Weights of a small GPT-style language model, trained from scratch on English Wikipedia.
Size: width 224, 4 heads of 64, MLP 896 squared ReLU, vocabulary 2048, 20.6M parameters.
Architecture: RMSNorm before each block, rotary positions, no biases in attention or MLP, tied embeddings, normalized queries and keys, value residuals, hashed n-gram embeddings, a smear gate, norms scaled by depth, capped logits.
Each number is 128 + 24 x the weight over its row's rms, rounded and kept within 0 to 255. Layers, rows and columns count from 0. Numbers have three digits each. The size before them is the row's rms in percent of the matrix's.

# layer 11 MLP down (transposed), 896x224, rms 0.268, rows 742-837, columns 32-63
102:098129173132078159115101150101141145114077147102114050113129135193126137112145151122150114143155
107:089111137116092107136112122127094130124150124120130159116118139136132119157151161152109163135162
097:127107172132125110148119107106153123114144170150132063124129153109062153130136140128140134111117
101:125121148106150205123104137086127161152130124124095146100103129065088094136115107102180116130139
099:122122112136133091134131141099139091101139181117120085106127112155116164149112121131160132117159
104:098157159114146102117177119112107095116102157147095087152101094138139120143114114147130102102164
100:143150128159129134149120102118133127176081118156094154128124127111080142152108142091160113117148
102:159153161189132108080130144152135147093121100115119081122101142148136132145130117130081095131133
101:142095143125110164121133101105147148139145104104171135136177125101094130161180156114143123159136
104:153138146120143123136115152130145083170144114155134195136108092082121149132107145162123120135129
100:136139150086123132125108140160101147110132121084116180160130109147121134119084139114138123146124
092:121110115128127062147132133077125141155117169107136160126133148167124189104137131173108126123131
101:132113143124141121137131127094128108120188122106121106117095117149160097106122153146092162112147
101:140125076102097120120108154155131112107148093089113200165116142149133143113073169132143133104110
099:095111190096129114137104129103072148117097186173127139111136119138151142130151138076152098115118
103:163123106146143149164102150119156149115164126168164126141127123096114137145087118131087115159203
103:128115160118134129090130099129100100139154082143075079130139143089137115138117131164161176101140
104:129111135120132132106119091123142134127171135108125171133094174127113110131126100130095100156150
102:133094104135130064119121113183167121073125145162146099108105106140135154129124120130101131122141
102:174180121120123134158110151097135152134136139146123225142169118178114063123106160166107107111127
094:136132111169088150161121165150098118134099119157197153129191163137098135138151088107107132158107
095:121115148115118107118101125135151112112129146096137194085110101173098133144133132132137127072090
099:114135157081124111125170153162117091137109170143165181155092156109122116119124150118136140167145
099:120121128137105138133126128130113123137195122121115099109162144133137103134125143107120115130113
097:140120179072138151151107131118102125129119171080149150117164118102142131132122146133134114094106
097:104122122076158129121133154124136134149130157126111169141164098082106143143142126153120128107108
094:088102157112115150046124154146119132100148088120097187164097163112124140172091095091135113149114
097:116125161102122143184108129103101129154102138122129168146144138102141119157150152138141133153139
098:102126167093169104085168147157161150109111133092141141133130125146120114134136107134113095154127
101:088124168123110099135079112132159120153136138128131119152165162129175115189134108118129133135115
105:161129191122104133112103111127135110107122109124148091138086147111103132142141065122133146081157
101:119163090135114141110114121111178103106120160138153091125137069163126097099163134114110113122159
099:119106067154135148111166172147149142123160166118189114089131104115179120135129137088138062118149
104:127160124131129171116109122151133106154121127125161044142164113171095122133126137137091134160160
091:169096101194150132128112099133115119112130123133085176122123123141153077144108134168140098109170
095:124147124167117194113121146116144125137096171145132166080111101134099094105126079133180135140145
100:156152108093101152097088135144110141154149153130105051111126116168128141108129120099092124124182
113:153099120128134107096144141104146167161073153161150167110132166150115120117108111168113128108136
106:093140102131098110164130147134139148141136149133126044128080075115101120153122109126109129157113
103:145159101085106128096055128139151101091131141128159117119143159173126161140120073100088091131092
101:121131150066117149143116156151138137118119126120152150129149108147172139162121115119119117147128
102:124151180130109114125159172147120085142100072116126078148120131125125160121107141106144103157143
103:095142133157134107143127132160151048090104117122113094079094107126139107144115151145151094130155
098:154119144121136109137136147148107142126109119159122131135116122134136104143139154115159150097146
100:117121152133129108163078130111121131098137157088143131143137095112128120116144125111142099162135
094:109138102114146140112124114105142132113090169137148172146105143147100070146141156132148090166148
103:090151158119126154145115186130116127115121183140118090126151129090097132102141180138140082162200
096:118149141128160177100151118114146127153137126114151144168135103119123107117148135118155098114135
092:134138083093130144154147136131117132148129097124124210164106104118133161143173109113164139103116
098:093130130142096157108173170164132119133118160118127145125142128048143139130089158140137118133145
095:133126149117126130139116118124141101123108149155139255117119135142114146109114149139154154140134
105:105123151125115125103140153143100121135140103169156110184103139112130161097104084144100170154126
107:127101163141089180112120089119157149084115124170156154156162129159136140156161135138164148066129
095:143113125142111117109120124132088088115133160144087142152106170124142074160113155114123115098160
096:157161126177144182131114133091136104136112095174132165106141146148154122095112130134105109153093
103:120150107139152098104120123126101105157117112109165129134144108119126126129162125160161142167129
098:097103143145080129125099157121122137159102135160121079094134146131157137139124158139118100177094
104:148221112109132108141130089104130141109184172109120161147113135139148128144087147120153145117124
103:115127090148118129092149125098124099135143169157127149131088113180117119136149158156115123170109
097:128159146152133118104094143127116130127092158100121105160108152118205089105105159144070115177196
100:126100141124082151161131106164130140112113190175155123101113136073109151091148115100108173106119
104:111152120153142139119094089105112135095087159130126182155126123101122168145121094149133153124145
091:156158115154119120094158107130126153154120115110117086134126169156103151136139108140107148161120
110:107131155159116135126134142127112100108094132163138009088166109081141158181098131147081111168132
101:122137120135090161121152141149106106118105137098078123135149144113100108136165160168090147158115
102:095121165086156165140106129177105100114107143146189109122116109039141176102137064120148118159156
098:126137112128141108133153142160106100128168120097131148130109117115109124167124072119142103158104
092:094110126103123132142146137125157122082151093124124155114185110127093176112162105168104107108140
097:160109106153108167130141155148112151145095114121140215119170120154094136130157145111137153135124
101:147118100157117159110125080113136122096129106146128135117144170091134133123142118150098133142118
105:093140172105162099126116108104117126102161152120116139207151114110140141132139126143147085106118
098:162118103106100097118157124100136144126127095123138176155129139179120151110156128133142120097122
099:206156198148142132140081118103092124140137109164164102119136125154127129129125119182149116112128
095:132126124152129142158107143188065122099159119084110120129119140134134137126098173116120196130117
106:134184142163108090109136144175112121115150151125105118152117168138143068117092131105156105157091
101:140114102103115143153123111121113116128179149111139141076163151150130112125142114143140125130158
100:159136145181130121114144171165115138153141099131101078117120128131150106131157128142100103090108
098:104067129079146111116139120132136147141144140152093100135154110157093108142114091135130143151149
099:105111099081147146110126108111128196125113096133158200147088121126133158155136129127094123147131
100:139165129124062099115125080087128121104126120118099163094110118114149107073114147119133124128143
092:130077119134144090135116141140087137115127112091138148115174126131118119134110159116102111132111
102:192134101120133093125136157150117139093140112174143071161128126128090102107111134169110144131134
103:114116162133125141143131088127185190141131107141134134126123081131154144129138112134101136140102
105:136088165164120128161158099090139135151141165128160132115152183116111157130133156097126118113130
097:121134057118121143129128135099117142125136141090132204119091097125086098146116129159154147134114
101:140112093130191086096146139141146107095069156140145046118112122148146107145125133122150090150128
100:121168088124135153138086121106114137126093137121113123114133183114163129097110167150155151091143
093:167154084115130155132100084132121136117068140116144115130155154147134147099143144114143118093140
095:138147104127155137118141147137128111093119140172162223159132192134165141126090094095106133116161
089:097143141137119086107134100146114171121145097140140085149132091134206121161141148098132140100161
100:153166138155137110160126143121153148117110087138089145153179125116119202098125122124106120130156
102:132131153143124115095137097118113085137115098080121150158106133170159130130131145147141126100118
104:121089094118101146098081148127163125135119156127140161113122169106136106149100087167104136186124
098:148118119086158103113089123155106127128132083134100083198205102145144141163141133111088120102085
109:152123118134158103066115169136123134124135156137094095111148131166154130145134163132136137134133
101:122123164078145096134119132099095155106111122120108083141106163091134119123131111121126163130119
# layer 11 MLP up, 896x224, rms 0.234, rows 743-838, columns 32-63
109:116099142116131136101110128139125119107152166125143134099067122132147075100109135116134149139121
095:161144099165135155115154071113109122100110078111110151138138147107118110137132083162139144156153
101:153151114107105118151131172102139110121085108161167102164139146179103127111134137177146136144143
111:134095158162132117138109139153137116114113108110105138068125149145154183121121141120158121116162
119:118110089109108138150142123123114138112150075133088142103100117108111114146130153110165124111103
101:153126102121112120114148087125133124167118085117146118128133119144101153132079100097149156134121
096:165147136118155166112108148144093159165122146157113091092138139154134109142124140112108144118137
102:090129091111122116135103116136141118144127125122091145104090133113115075118134099100117135149088
093:109157150121112091120130108130106072134146117116115124150112154103166124130089138117163163136120
101:129131079127158146107159147145138142143140150130132128103054110180101147147104153124157140161106
080:151116102126137144131141159108092143118153151140176132139131175130117139094127131124174104115131
110:103153133176127106138129105144137140146166126136156096176129091120132185133146105089098160095148
101:120101112155138143104085148084176143144130104175120136168122146090147139120110162132099123078121
095:114126123105129080164149136134132143112132086145155146117099124120126093142132146139130084133146
109:170137111149122123144088151133126141136127135136163112104109129119166092122134122170089117109104
102:142119118159160115130112133120128081148116135166107071127107116145143103112048136137086174118131
101:138112152146092128148092075162149146139100131123145153081094124124142142122090147116099108075139
106:099179180091127127109103161123139137096161113126085115121123104129123127092079114089140106135117
095:140103145174142122143173181166123159130127153133151145105144113141168134148110109135151173123114
094:170129161097160143100126121090118131127128140139080110157116122160177114079142171157121127138150
087:127108132138132112154134113124087161117140138143123164081098175133133159138112167117092126141165
093:144065098107124099165148149107112117140140114113110130134143088138098124139125116126123129124172
098:133154130120137103156108148146119135099133160125122162161096133147163141144085122090077106150119
098:135142141115141143085113093170120121147152154125109134123148114152096146121138149166100062139149
103:137109155097131112138137112088102131136148103129126154121149089141133066105140094128136156085075
098:142158104128128103159140152136133108153099133112170143141145125152124140078170127139165130103098
101:131117183073138143128126164118099157123173097127110115139123129105157098128099107128118163148136
092:132163093099073099137130139113162148101093103098143171165119126159135110147129125120150109112117
102:121129142101122122137158202111092110127190098089134112101127165080160118107169119126147135091164
106:112112099129124116078113122067118154137138112138111091116114121152157080130111124116189086124140
097:149126140154149146132096119087166143118118126139113121129119125137141114119119121116130121129177
085:124155180120123082134111101129133104087087105097093129129105157122142098119122145180149204141125
106:111135141119119126135154098148134200124138122107170078122106124124173145116130112148110146165148
090:127101110151170099092147135144163119117166177099118160109134126108109119155102093130140146143098
096:114137089135198140105119174172149105172129116150182148126139130142124132141143118099164130118124
100:142096111111151128117157102087127151071142126148180131141109126109141128137163162132102145092123
111:120109138148109105102155096083160142118119155101184151117078110141116133094109122154131136158106
099:109139128177176126128078074121173149094126127107115131129114179115099100110128166138060196136109
102:118142124137148118136097084096098049125106143169166086118081121090103110133162149125139109113070
094:149129093086121142169126146109143146090181113128109172113144122165168123152185137118113105114139
100:145123133102087146130144132100155109141102105092149146126132126183119152165109137051192116116092
102:141126075149159099146113147088102135181117143146122098126164158129124112152103138159117144107117
095:077138107130156111093108105103121139097132130123150086149136148139122133104126099136103124157126
110:131120091133103151116099119135137130074131090113087134142140166168178091147180123139118124113162
100:124100148137106102133108158104134099153104142135121126121107138148089096131163154120128130143147
111:105140112098151112095152146163083115156155122195106108142109126111122089128168122113145131141126
106:143172163135114136090123083115144125171140083132134130182081140147135136129141140134120074101146
095:147139044119110137107181124126112139160167140147097147163116105129126124139122113062154149135147
091:151128148137143099126101105140184125048109142133132140113152142131154141118117139123087125098184
083:128138114147108099124117117136110130089149131148077248099132138150130094117117134113111069134134
107:131125082110126105124133103152080109154085191137116133121096163127130129122094094077181148129131
105:195127123120095141162154130151169120113115115129098107115108171091096109083111169101160126110120
094:139101116123098150094121131154102177136116131152133157101125157094142110096129117124104137145136
098:165160129188142171092100121108149123113145123116145151139123164155143116117144141128154112161079
106:190140140119096182127118128160164102116162138138140094132123170137151149108090134127087114109130
098:142124123128137164126139102114150121107116127143120129110145088152140138120114082140104199124133
102:193174095142143142142148126112124124147150124150112218146105137120134153141132141130109127100063
103:091099105132121148119117082133164144139106146123150132109132090128136103138105123123146135142084
100:124106157102136135137116131148135108113133139134124100129135077190101147141144119115073128092116
108:077108138140102159122143138145089106105149118167162105086128141156127115126155078107151191128084
097:138146112149155143074124104133129095154141149133117150125114117117161135129084138109162162151165
086:107120151101163124163113126126101113128144107089114158129123141113135088139131149120116080091146
111:110120136165115094144146123150124168134090131101146119133101148141101142102125131103145123119100
100:153137167134169119148129090135095107141145090144141129130136107108107135093116093122142122077153
106:108110104115132140134177116121164162136113134151114147115120142098119132079131157111174153144111
096:155187139124134137122138096106105101139193090129173178095105126125122076103101132099135110133098
099:096088119111167125094157138155110095119151117139098158135149061104146128102142108128134112123154
095:142143112122125120146115173163079108116154115103096172151126130129121147175141131127154128081138
099:123171142129107112143108159105141094109101121135122101119133110128163111169144144115129155132132
104:144117102139125132097112124104112165096128118121098144082126158095124134095140102130162089144135
092:129148115136153161172118131154094145125145176125122114123118102089149100119148093154092109180152
093:085135068111102097093171130097153100135130160126131121136146187074097124098153133081122135155105
097:106121139112142091134145100067146108105133131124152145114113159177135160152144135148126101139118
098:089088144120140099126101098113108160161161090139149135116142159129140124094133083142113133081169
107:162063153118164130139137126154147147124139129135127134131142157144148106128102185082102163112118
100:106113096126147138146115123176134089106111136122187150120153137130095158123116133122138110108123
108:112141112133130121125144142145163081132151115100088109126099122107138154102160096150119146130146
096:152120113142077101163125130112123135148139151143132111130111129118163127121118127166148122139158
094:127071123117131115103112150088073143151087127126137122115163136110131097130078112182116132102123
088:107108141142135106114137169173125136114130164123100120132124096163184094176165134111115129136123
105:136138119152156131130078130117162129139145124083131112086104152169146125088127121119073122151124
102:126104130116135109146128124140105115121148136126122163105095141087156148149117138112082148095125
109:105166125101128097149090077112147088113112124134128135110102133128097137133119117111142096127095
091:153100175127106101152132133114132115159106166143121138121138162134093101115135114134091127076131
102:109165125143065151161106119135142147162175122141178128133107164135143094128177108140097139112170
090:124132143141143091095136134160107106117179101082137121129098120159091078189115074134116097133123
095:073116139129159117107129144132131133143130118080096151121096156114096173112087108182111136105109
096:133135153134133116105106125104137105155115104144081155093174132139111092125113119118134125130139
096:107153133137127123106160132119071122159107079116126115153104114119148149155157140108117178092178
105:138179140108110130164150115136127138115147108126149111123153131130141117169110134100160095113147
102:127113101167150160117139115142107116103153137146112087107143178112125153091122104159115138176159
109:118107138126136129127126104105100092133106118110116120143097113146156151121114087124081174126100
098:121109109137112106087132088086109148153143120170144097112140195113151124085157163109116122077172
104:098132092131168093125159116180095093145129127112137148157116143170160106154126117123162126119149
113:139124123075145136121100138157126148145099138173149113139098113106141149142100140139172149151123
094:116136118119137159134151104135171163075103112109148124137116151159144171127105134124172120130154